Weights of a small transformer language model.
Training: a variant of Muon for these matrices, 349M tokens, 5324 steps.
Each number is 50 + 15 x the weight over its row's rms, rounded and kept within 0 to 99. Layers, rows and columns count from 0. The size before them is the row's rms in percent of the matrix's.

# down: layer 2 MLP down (transposed), 512x192, rms 0.0829, rows 478-501, columns 0-95
# gate: layer 2 MLP gate, 512x192, rms 0.0841, rows 479-502, columns 0-95
# up: layer 2 MLP up, 512x192, rms 0.0842, rows 479-502, columns 0-95
down478 110:46 72 60 71 58 41 38 50 48 56 59 76 34 36 72 36 38 58 59 57 51 68 46 42 42 56 60 41 36 39 49 34 49 70 73 61 62 74 68 55 77 42 43 39 65 58 18 50 62 37 34 37 44 33 25 52 38 33 52 60 51 65 14 60 48 37 65 37 50 18 56 56 71 90 51 40 41 66 43 47 68 55 25 21 33 47 58 30 46 31 40 51 55 55 71 62
gate479 101:50 51 44 80 34 35 50 27 75 45 75 41 55 34 55 82 51 57 25 17 36 20 54 70 70 49 31 64 76 54 47 29 38 43 56 68 68 23 63 21 61 40 48 54 45 57 45 65 44 67 49 49 39 34 61 34 35 45 69 35 46 47 34 54 44 35 33 32 64 58 28 57 53 32 44 45 46 51 36 28 22 62 36 34 42 78 75 87 50 75 61 42 32 31 43 39
up479 090:39 47 36 56 58 73 54 41 50 68 62 58 72 36 51 38 33 31 57 21 49 38 62 68 53 38 49 62 71 65 42 39 49 63 37 66 55 28 57 39 54 60 60 44 39 32 62 52 59 63 42 46 59 45 41 59 62 51 37 22 55 63 26 65 25 58 44 32 65 40 43 33 36 58 27 45 48 53 46 60 37 41 80 05 40 48 50 48 48 73 45 34 52 33 52 47
down479 098:69 52 68 47 39 54 59 48 32 73 60 44 50 53 56 55 58 52 64 40 42 53 38 57 52 61 92 60 37 45 64 62 61 62 28 42 67 71 38 51 50 35 56 46 58 25 50 47 63 41 40 94 60 56 51 51 48 45 57 41 44 62 48 86 36 64 49 79 44 54 50 51 59 49 61 64 52 33 46 38 79 41 72 60 58 25 41 19 50 68 46 56 69 37 53 36
gate480 093:57 42 62 63 42 77 29 63 39 30 47 14 58 32 70 37 44 27 58 59 46 34 31 33 42 55 64 49 70 56 60 46 63 32 57 35 38 65 69 43 36 43 35 41 43 62 65 48 64 35 63 44 49 63 55 51 28 45 40 75 44 45 56 43 81 38 58 72 53 46 43 59 59 62 42 31 51 46 44 65 37 69 32 50 43 51 62 60 46 47 63 34 51 25 43 39
up480 094:31 11 56 60 36 38 23 41 34 43 37 40 42 38 76 49 42 31 30 48 58 30 52 50 59 49 58 80 47 70 49 55 42 66 81 48 44 77 46 60 66 38 51 42 58 60 48 44 51 62 78 52 47 46 59 45 48 58 54 18 38 80 43 60 68 59 60 17 46 57 53 67 25 76 86 53 34 50 61 42 46 26 34 44 40 31 47 39 54 68 30 76 34 47 61 38
down480 098:53 63 30 93 60 35 64 35 40 50 52 42 53 10 65 48 36 57 44 59 52 26 47 63 38 56 60 66 34 54 39 87 50 49 43 66 49 76 52 62 49 60 40 28 51 67 99 62 49 33 71 20 42 46 31 50 56 66 70 40 22 51 54 49 60 59 55 35 59 55 68 50 46 54 47 46 33 58 31 55 29 46 44 47 49 55 62 47 46 89 43 39 49 32 40 62
gate481 104:55 52 46 56 30 41 47 29 56 50 54 65 46 61 22 66 38 51 37 07 47 59 78 51 28 26 31 32 68 41 56 39 69 27 55 50 51 46 46 55 77 30 30 31 60 70 42 70 37 60 40 41 31 55 35 63 26 61 37 51 68 42 28 52 14 63 43 67 59 44 61 46 38 63 39 54 37 52 55 31 40 16 43 68 41 66 62 91 78 57 44 52 44 59 63 27
up481 098:56 68 78 48 36 60 77 53 30 48 60 85 37 41 39 50 63 39 47 57 45 66 43 60 33 47 39 61 47 26 87 80 56 59 67 48 68 33 41 28 56 55 53 42 30 68 66 31 36 33 59 39 42 61 66 32 76 43 85 48 16 58 73 54 65 48 73 46 59 47 55 54 73 21 70 38 44 52 62 41 44 77 65 37 49 57 38 20 48 42 62 50 36 33 63 57
down481 094:47 43 61 24 74 39 27 34 28 26 62 87 26 59 42 79 71 47 37 36 50 43 38 32 50 61 66 64 53 43 16 55 68 54 51 41 42 56 43 59 49 53 57 56 62 49 48 45 33 29 57 61 37 61 50 56 57 50 45 34 59 16 40 31 27 67 50 66 48 50 82 66 52 23 24 21 29 54 47 34 43 54 55 49 44 47 58 47 44 85 53 50 60 46 60 56
gate482 090:65 52 73 45 79 28 55 75 60 18 71 56 55 47 61 31 69 64 41 21 44 85 66 49 58 34 56 54 51 50 60 24 56 59 71 24 48 39 54 30 62 45 40 52 31 47 83 68 72 49 35 36 43 41 49 69 58 47 33 68 42 39 78 50 80 58 57 47 46 57 44 29 64 28 51 43 44 61 44 43 33 41 59 57 52 59 55 53 29 51 65 29 56 36 35 84
up482 092:44 32 41 63 31 35 45 19 67 81 58 51 43 52 41 54 63 29 44 61 56 07 35 35 49 48 38 41 53 40 34 62 42 52 26 50 40 59 52 60 42 34 45 70 67 47 39 24 54 43 81 84 48 36 41 51 29 66 59 35 53 57 45 49 37 27 56 60 59 44 55 70 46 79 35 51 62 28 43 58 42 64 57 57 53 43 22 27 53 51 40 65 39 60 49 21
down482 094:56 27 42 44 27 48 54 78 47 63 51 48 61 79 28 74 32 49 51 68 32 60 51 61 38 44 52 52 45 47 61 69 66 80 49 34 64 38 70 31 46 57 38 53 67 46 60 48 48 50 47 54 16 65 34 23 40 47 50 58 48 43 65 57 17 77 35 55 84 52 53 36 58 51 65 53 44 49 44 50 55 72 63 52 54 53 39 36 59 34 46 37 58 59 79 20
gate483 098:41 53 56 54 37 46 87 42 68 59 50 39 82 53 47 52 40 53 34 39 54 62 64 40 66 34 40 40 38 57 30 82 45 44 89 55 21 55 69 35 48 75 54 42 56 53 36 75 84 40 50 49 59 41 55 77 26 44 36 40 60 32 59 45 48 30 44 38 42 45 33 55 67 38 55 68 68 33 58 37 31 73 48 64 30 44 50 51 63 50 37 47 95 32 37 52
up483 097:63 47 57 22 91 31 77 55 70 33 14 63 51 47 35 39 55 40 53 50 31 27 53 59 49 31 48 63 56 29 67 60 38 65 65 60 42 54 67 69 55 41 55 30 45 55 45 48 42 65 37 38 27 57 52 47 30 50 31 76 61 88 34 42 40 55 49 57 49 45 58 65 72 57 50 37 77 63 34 51 58 46 51 69 64 51 31 39 47 32 49 36 42 63 30 45
down483 097:32 34 47 51 82 32 65 55 71 45 29 52 79 46 34 40 17 22 32 40 58 64 61 28 86 44 40 59 45 52 52 48 51 50 57 63 60 58 71 44 41 17 47 49 52 68 50 55 45 67 28 53 50 55 56 25 46 57 55 72 74 78 54 73 63 29 61 34 22 72 54 36 53 55 36 45 51 52 39 55 62 77 72 71 55 58 59 60 76 66 57 55 69 51 41 48
gate484 091:53 50 69 68 12 26 59 52 43 64 48 55 53 46 59 55 45 53 59 27 56 36 59 37 48 66 62 38 69 51 64 72 20 33 39 66 71 52 50 40 69 36 42 63 79 54 43 42 68 70 68 68 63 52 67 37 69 43 47 51 53 57 52 59 68 76 44 36 52 65 22 29 69 50 67 49 14 70 40 40 42 70 46 51 53 49 37 44 53 21 37 51 32 39 69 60
up484 096:52 51 62 31 75 67 42 34 80 50 61 70 41 33 37 57 74 47 61 70 73 64 29 47 26 58 70 45 42 54 41 59 48 61 37 38 42 31 83 43 39 51 56 58 42 44 53 33 52 76 43 32 54 29 50 76 44 65 46 51 45 57 41 79 41 45 31 70 45 37 71 45 36 44 61 58 78 29 70 56 64 31 67 18 60 48 38 41 52 78 57 43 56 62 78 56
down484 101:35 29 26 54 74 73 48 48 58 53 64 41 73 08 26 62 44 46 50 32 52 59 75 56 31 46 23 41 51 66 55 55 51 54 48 45 34 66 28 65 33 47 45 27 51 68 51 60 45 64 39 40 29 22 43 57 36 46 62 56 61 38 47 74 46 60 64 26 48 52 51 64 41 43 64 39 57 69 57 44 76 58 02 38 65 78 53 62 52 56 67 62 36 51 69 39
gate485 091:61 55 29 41 31 23 67 76 62 66 52 55 48 96 44 11 43 64 40 53 51 48 38 39 36 36 41 66 31 38 55 31 45 37 48 29 56 56 22 50 54 80 42 63 46 43 48 27 37 22 42 50 42 59 53 65 71 34 30 49 40 46 43 55 47 45 54 51 47 60 39 27 58 49 45 36 54 42 82 58 43 45 41 56 39 60 71 32 62 55 67 25 64 40 51 80
up485 087:55 57 65 70 47 63 23 35 57 48 40 49 39 22 15 62 57 52 65 75 66 51 36 40 62 58 41 45 55 54 34 55 55 28 23 68 44 37 77 74 41 38 55 34 63 58 68 48 39 87 54 52 51 31 60 56 56 67 60 44 56 70 68 35 52 55 33 53 29 62 47 51 56 60 45 58 83 30 31 59 39 39 43 31 54 39 65 77 48 74 63 76 44 41 61 16
down485 096:49 48 66 41 40 29 18 36 40 29 60 60 47 63 54 59 62 45 49 60 51 42 39 60 58 36 41 51 79 54 67 42 55 43 47 79 36 58 42 50 74 12 38 52 42 57 54 69 41 57 54 27 76 45 25 49 55 45 70 24 61 72 41 56 62 31 59 47 64 50 39 58 28 46 52 63 54 53 40 35 74 47 41 49 55 72 51 69 51 70 24 62 43 17 56 29
gate486 099:33 48 56 24 58 43 43 54 63 46 54 59 75 62 46 68 68 56 68 37 50 49 51 36 37 46 29 37 47 39 62 46 40 83 53 68 52 55 29 52 44 68 61 63 66 14 49 64 46 44 36 73 52 43 47 43 55 47 51 83 44 61 43 64 69 36 22 60 60 61 13 37 49 51 61 26 66 57 53 76 43 52 51 35 61 59 71 42 69 54 62 30 56 64 44 39
up486 100:75 28 33 24 40 33 78 35 43 26 48 65 53 80 58 15 66 63 49 68 53 62 67 63 58 56 21 45 42 51 44 67 46 52 66 26 39 11 56 22 68 82 37 60 53 22 51 57 87 44 54 68 66 44 24 33 45 47 56 71 54 67 26 45 76 48 51 17 59 60 49 42 54 57 58 64 39 47 48 59 41 70 83 64 47 73 51 55 67 43 55 62 48 52 43 55
down486 100:68 42 71 78 43 73 53 50 67 37 43 67 48 42 32 36 26 53 48 63 62 45 66 71 39 55 53 59 38 54 38 40 51 35 55 52 53 56 62 38 23 13 20 70 61 52 60 54 60 52 71 35 30 61 54 61 47 83 64 58 35 46 35 69 50 39 34 38 74 61 58 64 58 48 49 24 88 60 65 30 49 68 82 48 40 48 54 34 48 76 40 78 68 83 64 37
gate487 101:41 40 79 78 67 64 71 56 42 36 77 40 65 53 61 35 37 49 67 45 39 53 64 52 40 61 68 73 38 53 72 41 63 29 68 47 35 33 36 31 64 21 32 71 30 34 46 46 49 60 38 37 58 32 75 63 69 55 64 56 43 66 60 21 24 56 51 31 67 69 33 81 77 54 61 65 37 58 64 76 66 49 50 30 41 49 48 40 45 61 57 49 30 31 48 34
up487 099:68 46 52 41 55 30 48 70 49 74 61 64 63 63 61 37 55 61 47 60 48 40 46 64 36 59 35 52 61 64 20 46 45 54 37 56 40 59 37 52 61 50 36 29 53 26 76 45 63 52 27 02 33 56 69 56 53 57 55 29 38 45 42 46 41 57 45 46 51 63 68 51 66 37 22 72 42 42 99 69 89 23 52 47 75 38 81 43 50 59 66 31 51 52 56 60
down487 103:43 46 37 35 62 39 37 58 60 50 49 55 43 43 53 54 35 57 38 61 46 58 29 65 58 22 59 49 86 60 29 71 36 34 20 58 63 36 48 71 43 41 50 55 77 39 40 50 59 67 57 70 55 63 53 57 48 52 53 30 46 25 54 73 38 42 43 53 41 43 50 29 43 71 45 52 62 09 46 61 54 27 60 58 70 29 52 64 50 71 42 57 60 63 55 63
gate488 111:53 43 57 66 42 48 48 30 54 53 74 59 39 36 45 49 54 62 60 55 62 47 41 26 44 54 34 62 22 34 64 62 55 36 66 48 48 36 63 34 39 65 37 52 49 65 46 46 51 62 28 39 39 34 50 20 38 35 50 48 46 57 31 72 39 43 52 54 51 61 44 70 48 59 75 64 70 61 49 56 63 24 46 41 49 38 51 57 49 34 33 84 75 58 77 16
up488 097:37 40 77 42 31 32 54 72 55 64 65 59 56 50 43 67 51 31 51 61 53 12 42 42 59 35 64 57 25 27 45 51 67 20 37 59 46 55 50 44 62 36 51 34 37 29 50 49 68 93 52 53 85 64 43 41 62 35 58 54 45 21 64 44 47 69 43 31 35 56 45 53 58 46 42 57 25 50 53 50 39 45 38 50 48 51 39 09 63 78 46 61 61 51 28 17
down488 104:62 37 68 58 40 53 58 46 60 55 61 58 52 63 28 62 19 44 65 70 52 64 48 51 42 29 60 42 25 21 39 58 75 27 34 77 49 31 53 55 40 25 51 31 55 49 47 60 37 84 41 36 57 48 57 33 61 53 44 58 86 42 53 46 46 47 37 50 46 82 37 59 63 56 39 64 44 37 52 63 44 55 42 54 43 78 21 36 59 64 37 69 59 55 43 23
gate489 096:43 77 22 32 66 46 50 44 50 57 36 29 31 66 50 48 51 49 91 49 39 54 67 23 52 72 34 71 70 50 59 62 66 40 56 52 50 40 50 81 68 47 55 76 49 45 42 65 41 31 12 47 47 56 70 57 56 49 41 50 61 56 61 55 64 40 61 18 37 30 48 70 72 51 44 42 27 70 17 43 36 50 48 33 02 31 57 65 71 69 60 33 77 52 34 42
up489 102:34 70 63 43 63 54 42 59 49 50 60 38 61 59 40 46 73 32 57 25 54 61 44 74 79 63 17 18 62 56 31 35 66 86 52 72 47 51 50 96 53 68 75 58 24 46 34 34 56 72 42 21 62 21 47 67 59 67 49 37 54 69 45 34 64 58 39 50 50 60 66 55 53 44 49 56 41 63 49 39 52 62 45 60 37 60 52 40 60 37 56 35 57 36 39 53
down489 096:28 29 54 24 32 51 33 30 44 44 16 62 37 54 26 51 48 29 49 25 40 51 55 38 74 33 57 37 43 59 14 35 51 54 32 75 40 55 71 32 55 57 40 63 78 32 24 34 50 64 48 31 60 24 42 74 45 45 58 38 52 62 60 63 47 47 32 43 39 32 74 41 37 47 47 77 56 67 47 57 39 55 45 67 42 56 30 62 70 49 47 28 61 26 65 23
gate490 104:30 45 42 38 37 62 26 45 66 84 51 29 44 50 44 54 47 56 58 63 48 64 57 34 56 44 42 23 52 52 40 75 67 46 46 49 59 43 22 25 54 27 54 34 48 66 39 45 26 34 38 44 68 57 49 31 62 39 57 36 36 66 65 62 47 60 77 35 63 49 47 75 57 38 46 58 56 67 56 54 37 51 45 28 77 53 55 29 56 26 59 51 76 55 65 37
up490 106:40 55 40 41 67 83 66 37 62 50 80 41 41 35 38 64 34 50 43 59 66 40 58 43 65 54 61 52 59 55 55 65 87 49 43 33 30 33 71 59 32 54 47 53 46 46 53 28 33 49 56 46 49 57 53 39 83 43 51 37 55 64 62 38 38 51 64 43 35 74 52 47 68 82 69 39 50 53 66 51 58 29 34 68 30 46 51 73 67 53 26 33 46 58 59 45
down490 100:39 35 45 41 73 57 52 68 40 61 57 58 31 63 18 79 59 48 46 43 64 41 54 18 57 78 29 60 30 63 66 25 75 57 61 69 34 60 56 48 46 30 50 23 40 51 48 39 23 30 31 10 56 42 45 54 32 71 65 38 53 57 84 72 57 33 63 61 53 19 33 51 46 42 63 34 79 50 57 30 58 30 44 58 59 75 70 58 79 46 60 57 51 53 80 60
gate491 092:43 63 48 51 53 55 47 41 54 78 80 55 47 62 34 29 55 83 67 71 37 51 47 39 44 52 61 50 75 49 40 54 53 65 62 63 45 48 69 50 61 53 45 43 71 32 31 65 52 81 26 35 51 53 33 38 87 58 53 17 67 41 40 52 50 26 31 37 34 62 29 72 49 44 45 65 44 40 36 34 51 36 50 24 61 56 35 70 52 61 36 31 48 61 53 32
up491 097:42 20 48 41 47 74 63 46 52 24 46 31 67 16 50 46 41 43 45 50 27 46 79 52 68 39 55 50 48 44 41 69 35 76 65 42 66 48 27 69 43 16 60 51 51 71 72 36 30 46 64 51 71 35 54 81 22 68 64 80 54 72 53 52 57 87 58 77 59 49 35 60 46 37 45 48 70 29 59 57 57 33 44 61 58 65 51 35 57 49 43 31 49 72 54 38
down491 102:66 73 49 74 70 38 50 48 47 47 46 51 33 58 30 42 32 47 49 33 64 52 36 35 31 63 52 33 65 30 49 50 51 43 41 27 59 51 57 44 51 68 31 34 40 67 65 41 57 45 56 75 41 40 36 35 46 76 55 57 43 42 29 42 51 68 45 40 46 53 42 65 56 31 74 27 44 64 27 42 65 46 46 22 45 24 66 48 62 32 49 51 14 67 63 77
gate492 097:53 45 29 46 70 66 41 51 44 50 57 56 37 46 43 41 44 78 72 38 42 48 74 56 46 14 61 50 36 55 67 83 42 23 37 45 75 47 48 32 68 52 31 42 80 85 37 44 09 49 53 63 50 50 71 60 58 50 40 42 40 67 42 33 44 52 72 65 61 21 37 28 42 40 46 41 36 52 44 49 50 84 12 58 57 38 63 51 40 64 55 36 77 40 49 57
up492 098:71 40 57 37 43 32 48 71 59 68 47 50 61 55 67 62 47 36 77 37 42 50 59 54 38 47 40 27 31 47 29 72 57 58 24 49 59 64 33 45 48 66 66 32 35 26 53 58 44 51 51 56 76 41 33 32 46 37 56 48 40 29 50 71 52 46 68 26 58 52 60 71 49 53 20 49 64 51 40 41 71 42 70 46 35 84 48 69 31 13 45 28 82 50 53 60
down492 097:38 53 22 35 48 33 50 46 45 57 50 37 51 63 72 63 79 39 88 48 62 48 62 57 45 35 38 54 35 41 49 56 38 63 54 44 79 38 65 39 38 50 70 43 32 63 59 61 53 41 42 52 49 61 27 76 34 52 65 36 69 70 67 59 45 79 80 46 86 33 47 44 53 44 51 59 65 42 23 75 46 40 59 37 56 55 82 53 43 55 57 52 63 51 67 27
gate493 099:42 66 50 67 69 26 80 47 18 59 51 72 38 48 40 34 65 79 35 22 43 38 60 21 77 50 65 55 59 60 45 51 48 51 46 78 60 44 57 50 58 21 57 10 74 27 50 27 49 39 34 53 54 31 54 38 59 63 40 47 43 58 54 22 42 62 24 58 78 48 31 57 62 57 43 41 20 80 68 39 46 76 57 64 45 71 75 42 52 63 40 61 36 57 56 42
up493 100:57 40 48 60 38 39 22 57 35 50 61 16 09 42 60 18 58 52 65 17 38 39 21 59 55 40 54 48 60 51 56 40 32 79 45 43 81 54 34 46 65 36 52 50 73 43 48 45 60 58 74 43 63 75 54 42 68 30 42 50 47 57 28 72 75 55 45 51 67 44 74 55 57 49 45 49 45 85 51 52 64 34 44 30 39 48 30 69 44 59 43 38 42 51 55 29
down493 100:32 39 31 68 55 31 47 55 40 36 70 62 43 52 37 15 50 43 39 30 50 62 31 31 71 16 50 23 38 40 30 29 58 60 40 28 55 39 79 26 55 49 41 38 68 27 46 76 42 71 39 69 44 52 58 25 40 42 57 57 65 51 41 40 75 42 49 42 60 50 25 46 29 56 43 42 27 72 27 53 45 47 31 52 40 36 78 45 56 67 45 59 44 37 45 48
gate494 092:73 47 76 59 45 60 41 32 68 53 47 39 66 19 51 61 58 40 35 53 44 56 55 40 48 49 57 56 20 48 77 58 32 47 29 39 22 38 30 56 61 59 68 67 66 25 26 32 36 58 58 53 46 57 35 55 58 41 49 49 62 75 49 69 18 49 71 41 80 48 54 80 41 52 47 45 62 41 29 66 64 42 87 40 42 56 46 62 46 72 39 65 46 61 34 46
up494 092:81 77 57 52 31 49 42 43 53 43 45 57 68 19 73 64 49 04 35 29 65 48 19 53 33 76 65 39 37 65 83 66 37 34 65 84 34 54 35 47 39 50 51 55 33 67 24 23 53 36 57 41 43 39 31 61 68 69 55 61 62 61 30 38 29 64 46 35 69 45 22 60 40 64 42 55 54 40 40 39 33 65 62 50 41 75 35 40 59 71 57 67 65 59 61 54
down494 095:51 49 87 38 61 37 38 42 67 55 59 78 20 64 36 37 52 25 71 50 57 46 54 51 43 55 53 26 40 36 39 75 50 37 31 46 60 36 16 28 64 52 64 60 38 42 44 36 60 34 43 35 52 38 18 35 67 72 51 56 74 57 34 43 59 71 49 55 47 69 43 43 56 43 41 73 47 57 64 52 41 61 99 59 44 67 51 46 50 52 46 66 74 66 60 37
gate495 103:59 25 47 44 43 33 64 36 60 23 42 78 46 75 63 61 51 61 43 54 58 40 74 83 45 47 60 58 61 52 46 31 76 26 61 57 74 29 54 50 47 46 20 61 42 68 30 44 35 35 71 42 38 64 68 35 44 73 65 62 47 36 63 07 80 49 60 53 96 51 44 51 44 51 63 30 46 44 38 48 41 29 57 57 42 46 50 49 39 60 44 50 19 53 45 47
up495 095:62 14 48 60 40 55 41 67 28 45 40 51 44 39 57 48 37 56 42 67 36 40 52 47 53 51 44 63 74 48 73 41 57 48 49 29 55 52 41 77 57 28 65 80 40 71 58 56 46 62 38 73 22 91 33 54 56 54 75 67 29 66 29 40 45 59 35 67 47 60 73 64 36 30 57 31 60 41 48 49 37 43 37 45 35 63 45 34 28 67 73 49 49 43 43 26
down495 097:42 41 50 61 28 65 73 44 58 39 46 52 64 59 73 65 44 25 50 70 36 40 48 36 54 33 49 38 60 60 30 43 62 59 67 57 45 48 35 51 50 40 08 54 51 41 58 35 63 67 60 77 31 57 49 33 55 59 29 61 67 57 35 53 59 28 53 37 75 33 59 68 54 35 48 41 83 46 47 56 43 49 49 30 63 68 23 59 57 41 61 72 11 58 36 51
gate496 096:58 51 48 58 16 61 45 48 40 65 73 22 64 56 31 35 43 42 69 49 58 52 62 44 67 64 32 56 51 32 73 32 60 36 69 35 67 62 36 59 64 63 53 31 25 57 53 78 46 68 57 68 33 44 45 37 35 49 47 46 44 68 51 38 70 32 40 60 61 26 68 42 44 43 44 64 47 38 62 42 44 72 48 64 22 18 71 59 68 37 63 52 58 71 55 35
up496 101:32 45 47 57 53 57 13 36 51 71 73 62 32 51 47 59 33 73 47 23 44 59 74 48 36 46 36 78 57 81 26 62 49 68 25 39 45 59 68 47 50 68 57 54 59 68 55 37 64 48 27 36 38 56 61 75 55 33 42 33 40 43 96 57 27 41 51 63 84 54 31 41 52 69 36 45 52 74 37 34 47 64 46 63 59 34 49 44 52 44 44 45 66 38 77 85
down496 102:50 40 38 62 59 70 93 60 68 45 51 19 78 38 34 57 45 06 56 43 33 46 55 53 54 81 34 53 55 26 67 72 30 22 48 39 44 39 81 30 48 64 45 64 33 46 53 23 46 72 52 53 42 50 48 66 47 11 45 52 52 59 52 76 50 76 46 53 39 81 57 34 39 42 33 43 47 45 59 41 35 40 52 34 72 22 37 48 42 50 64 33 28 60 27 31
gate497 091:48 55 51 65 65 59 73 59 41 70 68 50 70 78 69 39 61 63 37 47 20 44 61 55 56 74 41 52 39 53 49 45 52 59 42 43 56 28 23 58 31 51 28 55 35 59 40 56 51 50 34 51 37 41 35 43 56 81 26 54 51 16 63 65 42 62 32 53 81 39 64 31 28 50 52 74 56 61 64 44 49 77 50 74 48 53 42 47 73 51 45 70 77 60 25 45
up497 095:73 65 62 85 49 36 20 56 32 56 71 64 71 59 63 58 40 34 34 38 36 64 54 81 38 45 61 60 67 36 51 40 52 32 59 40 43 38 52 52 46 43 56 54 46 54 75 63 58 50 41 49 22 39 55 40 65 58 39 67 71 17 65 50 52 43 35 42 69 65 40 19 44 52 65 57 18 70 73 20 56 61 66 58 62 53 46 37 72 65 40 46 25 42 40 48
down497 092:63 30 51 65 58 53 68 56 49 45 56 67 70 64 57 33 72 61 42 50 45 67 30 34 44 67 48 36 35 23 50 51 43 62 44 26 67 35 39 66 70 43 58 66 74 27 45 32 41 38 67 51 57 25 69 48 57 61 30 20 34 30 49 36 42 60 54 40 58 42 45 47 46 38 48 57 40 54 64 52 71 68 21 50 82 86 36 63 57 35 73 71 48 36 35 60
gate498 093:40 57 23 57 33 13 41 66 61 53 44 17 21 57 80 46 35 39 62 69 64 50 54 41 49 25 76 56 57 45 36 56 20 51 45 43 67 25 44 65 40 76 49 85 34 50 55 37 66 35 60 48 36 21 36 62 56 51 32 38 70 56 48 43 54 49 46 49 63 50 51 33 44 73 39 54 77 59 43 60 72 52 49 79 39 35 36 50 65 75 27 40 61 80 47 35
up498 103:58 60 36 47 55 52 47 54 41 22 33 53 54 38 68 62 46 45 52 31 16 34 24 56 50 67 49 50 56 41 62 50 47 46 68 36 34 73 62 44 55 49 49 29 40 53 43 49 64 68 47 40 38 57 78 29 81 66 62 71 84 52 42 16 59 32 69 33 53 36 71 75 39 70 57 55 52 51 37 49 41 47 28 57 85 64 40 29 64 53 48 54 72 34 35 62
down498 108:40 48 30 67 71 38 54 42 42 57 65 26 49 58 42 29 56 24 56 68 83 70 59 75 68 50 61 38 38 63 57 40 56 69 39 61 67 37 63 59 32 65 45 40 75 46 47 70 45 43 53 65 64 57 30 62 34 42 24 60 48 65 53 72 51 62 35 45 57 65 44 27 47 66 31 40 48 64 66 54 55 20 36 64 40 57 46 46 80 41 37 46 43 41 53 43
gate499 103:15 65 82 76 54 16 33 49 43 38 67 54 67 43 32 54 25 54 37 61 70 33 40 26 47 53 59 86 65 36 71 74 26 58 59 41 52 24 69 46 36 48 38 60 46 68 50 58 46 73 56 15 44 51 60 43 38 40 54 62 63 52 32 58 16 40 25 77 67 53 49 55 72 31 44 53 53 55 57 86 43 56 57 54 28 62 57 48 47 35 24 49 30 70 58 55
up499 093:73 39 62 97 27 34 19 60 47 44 63 50 45 21 22 50 57 44 41 57 58 28 45 40 45 54 71 49 43 33 87 60 50 60 68 56 62 48 33 63 61 42 52 65 19 64 53 82 62 58 44 58 76 44 35 72 49 55 44 33 61 28 26 44 39 45 69 62 72 38 57 45 44 56 63 32 57 89 38 55 54 69 32 49 48 57 72 44 74 43 65 77 29 70 27 70
down499 102:37 50 41 53 29 47 55 26 69 58 48 35 57 36 74 80 27 44 53 51 48 54 63 71 35 57 35 63 42 44 55 47 07 54 41 63 48 41 32 49 32 65 31 39 53 44 56 38 53 76 46 41 54 44 46 69 29 59 32 20 58 54 42 67 48 58 19 48 56 10 71 27 54 46 64 59 67 42 56 62 64 48 67 42 40 46 30 70 30 45 41 47 44 61 49 53
gate500 107:42 54 52 30 72 85 52 55 80 49 63 53 79 38 27 54 41 51 49 89 43 54 60 59 29 59 68 42 60 40 28 56 38 38 63 44 36 33 45 23 60 64 30 46 49 32 55 44 56 61 28 73 48 62 17 58 47 50 48 72 49 59 51 55 69 31 56 43 48 52 62 75 32 41 50 36 43 69 55 57 59 31 42 56 35 54 71 48 40 54 56 83 38 65 55 35
up500 107:44 36 68 40 95 39 70 44 30 75 22 33 51 51 54 50 79 48 59 63 56 54 64 34 85 41 58 68 42 56 58 39 55 46 28 77 24 38 50 85 54 43 78 50 38 59 61 61 18 33 82 40 65 23 51 47 38 68 48 33 70 42 58 49 59 53 35 25 51 55 37 40 40 45 69 45 29 52 48 56 35 49 54 62 41 47 67 32 25 46 49 46 58 59 65 47
down500 104:32 52 25 33 66 67 41 52 45 35 52 47 60 45 38 56 21 50 67 48 38 41 60 67 55 68 24 85 44 43 46 62 38 44 68 45 40 93 81 37 34 45 37 60 47 28 51 49 63 52 41 40 41 60 37 60 42 37 41 15 55 86 61 43 35 83 48 43 57 62 54 68 32 39 46 80 67 44 55 23 46 62 55 54 54 64 38 49 59 77 47 49 29 44 58 48
gate501 101:33 50 56 40 50 69 38 53 55 35 48 71 29 32 44 49 68 59 35 73 51 61 53 44 44 58 76 17 42 50 30 42 84 53 45 34 64 35 46 24 47 37 33 41 51 35 69 31 16 57 67 32 80 41 41 15 33 38 46 26 44 38 63 45 54 68 63 59 36 66 71 54 28 39 44 61 41 63 55 45 60 48 68 46 40 14 51 51 77 47 75 79 49 27 54 29
up501 100:39 44 31 46 55 29 63 69 42 38 48 50 37 62 36 42 45 85 34 45 54 43 64 58 27 50 59 42 47 55 35 38 53 49 78 50 71 44 46 55 42 53 36 20 50 44 62 38 19 48 41 42 39 59 41 12 41 58 54 38 50 33 46 49 69 33 55 54 47 54 65 62 61 52 51 62 32 55 56 56 50 33 87 78 34 39 66 76 38 54 52 65 77 49 43 74
down501 101:85 72 56 62 60 52 63 59 40 57 67 36 62 49 89 62 50 39 30 47 53 42 60 48 75 63 32 22 71 46 70 49 55 40 57 51 50 38 65 74 54 45 52 61 43 51 51 49 60 45 74 45 73 54 34 52 59 63 45 56 99 61 76 49 53 50 67 57 51 35 21 52 66 49 47 68 30 77 61 29 34 74 54 49 55 53 39 35 75 63 76 30 74 61 40 66
gate502 099:66 50 36 57 69 62 51 21 69 39 71 56 43 38 32 51 35 43 27 38 33 55 58 71 51 55 50 69 70 23 55 45 47 54 49 70 58 54 69 47 28 54 34 50 52 64 65 40 44 55 52 39 29 66 64 64 43 67 69 59 72 52 61 47 46 47 26 37 81 50 29 64 58 62 36 45 73 74 47 49 12 39 52 72 57 54 65 54 47 52 37 72 33 58 42 00
up502 092:42 59 42 41 37 66 39 75 40 53 29 41 70 50 55 30 53 34 74 55 51 66 63 20 60 42 42 53 39 78 42 52 53 36 60 43 63 40 32 54 33 59 63 53 66 32 68 56 59 36 34 65 69 80 32 69 64 42 20 57 35 35 48 60 48 37 44 47 15 37 72 29 47 38 75 44 35 38 58 61 90 49 53 19 53 50 41 36 46 40 54 28 37 58 58 85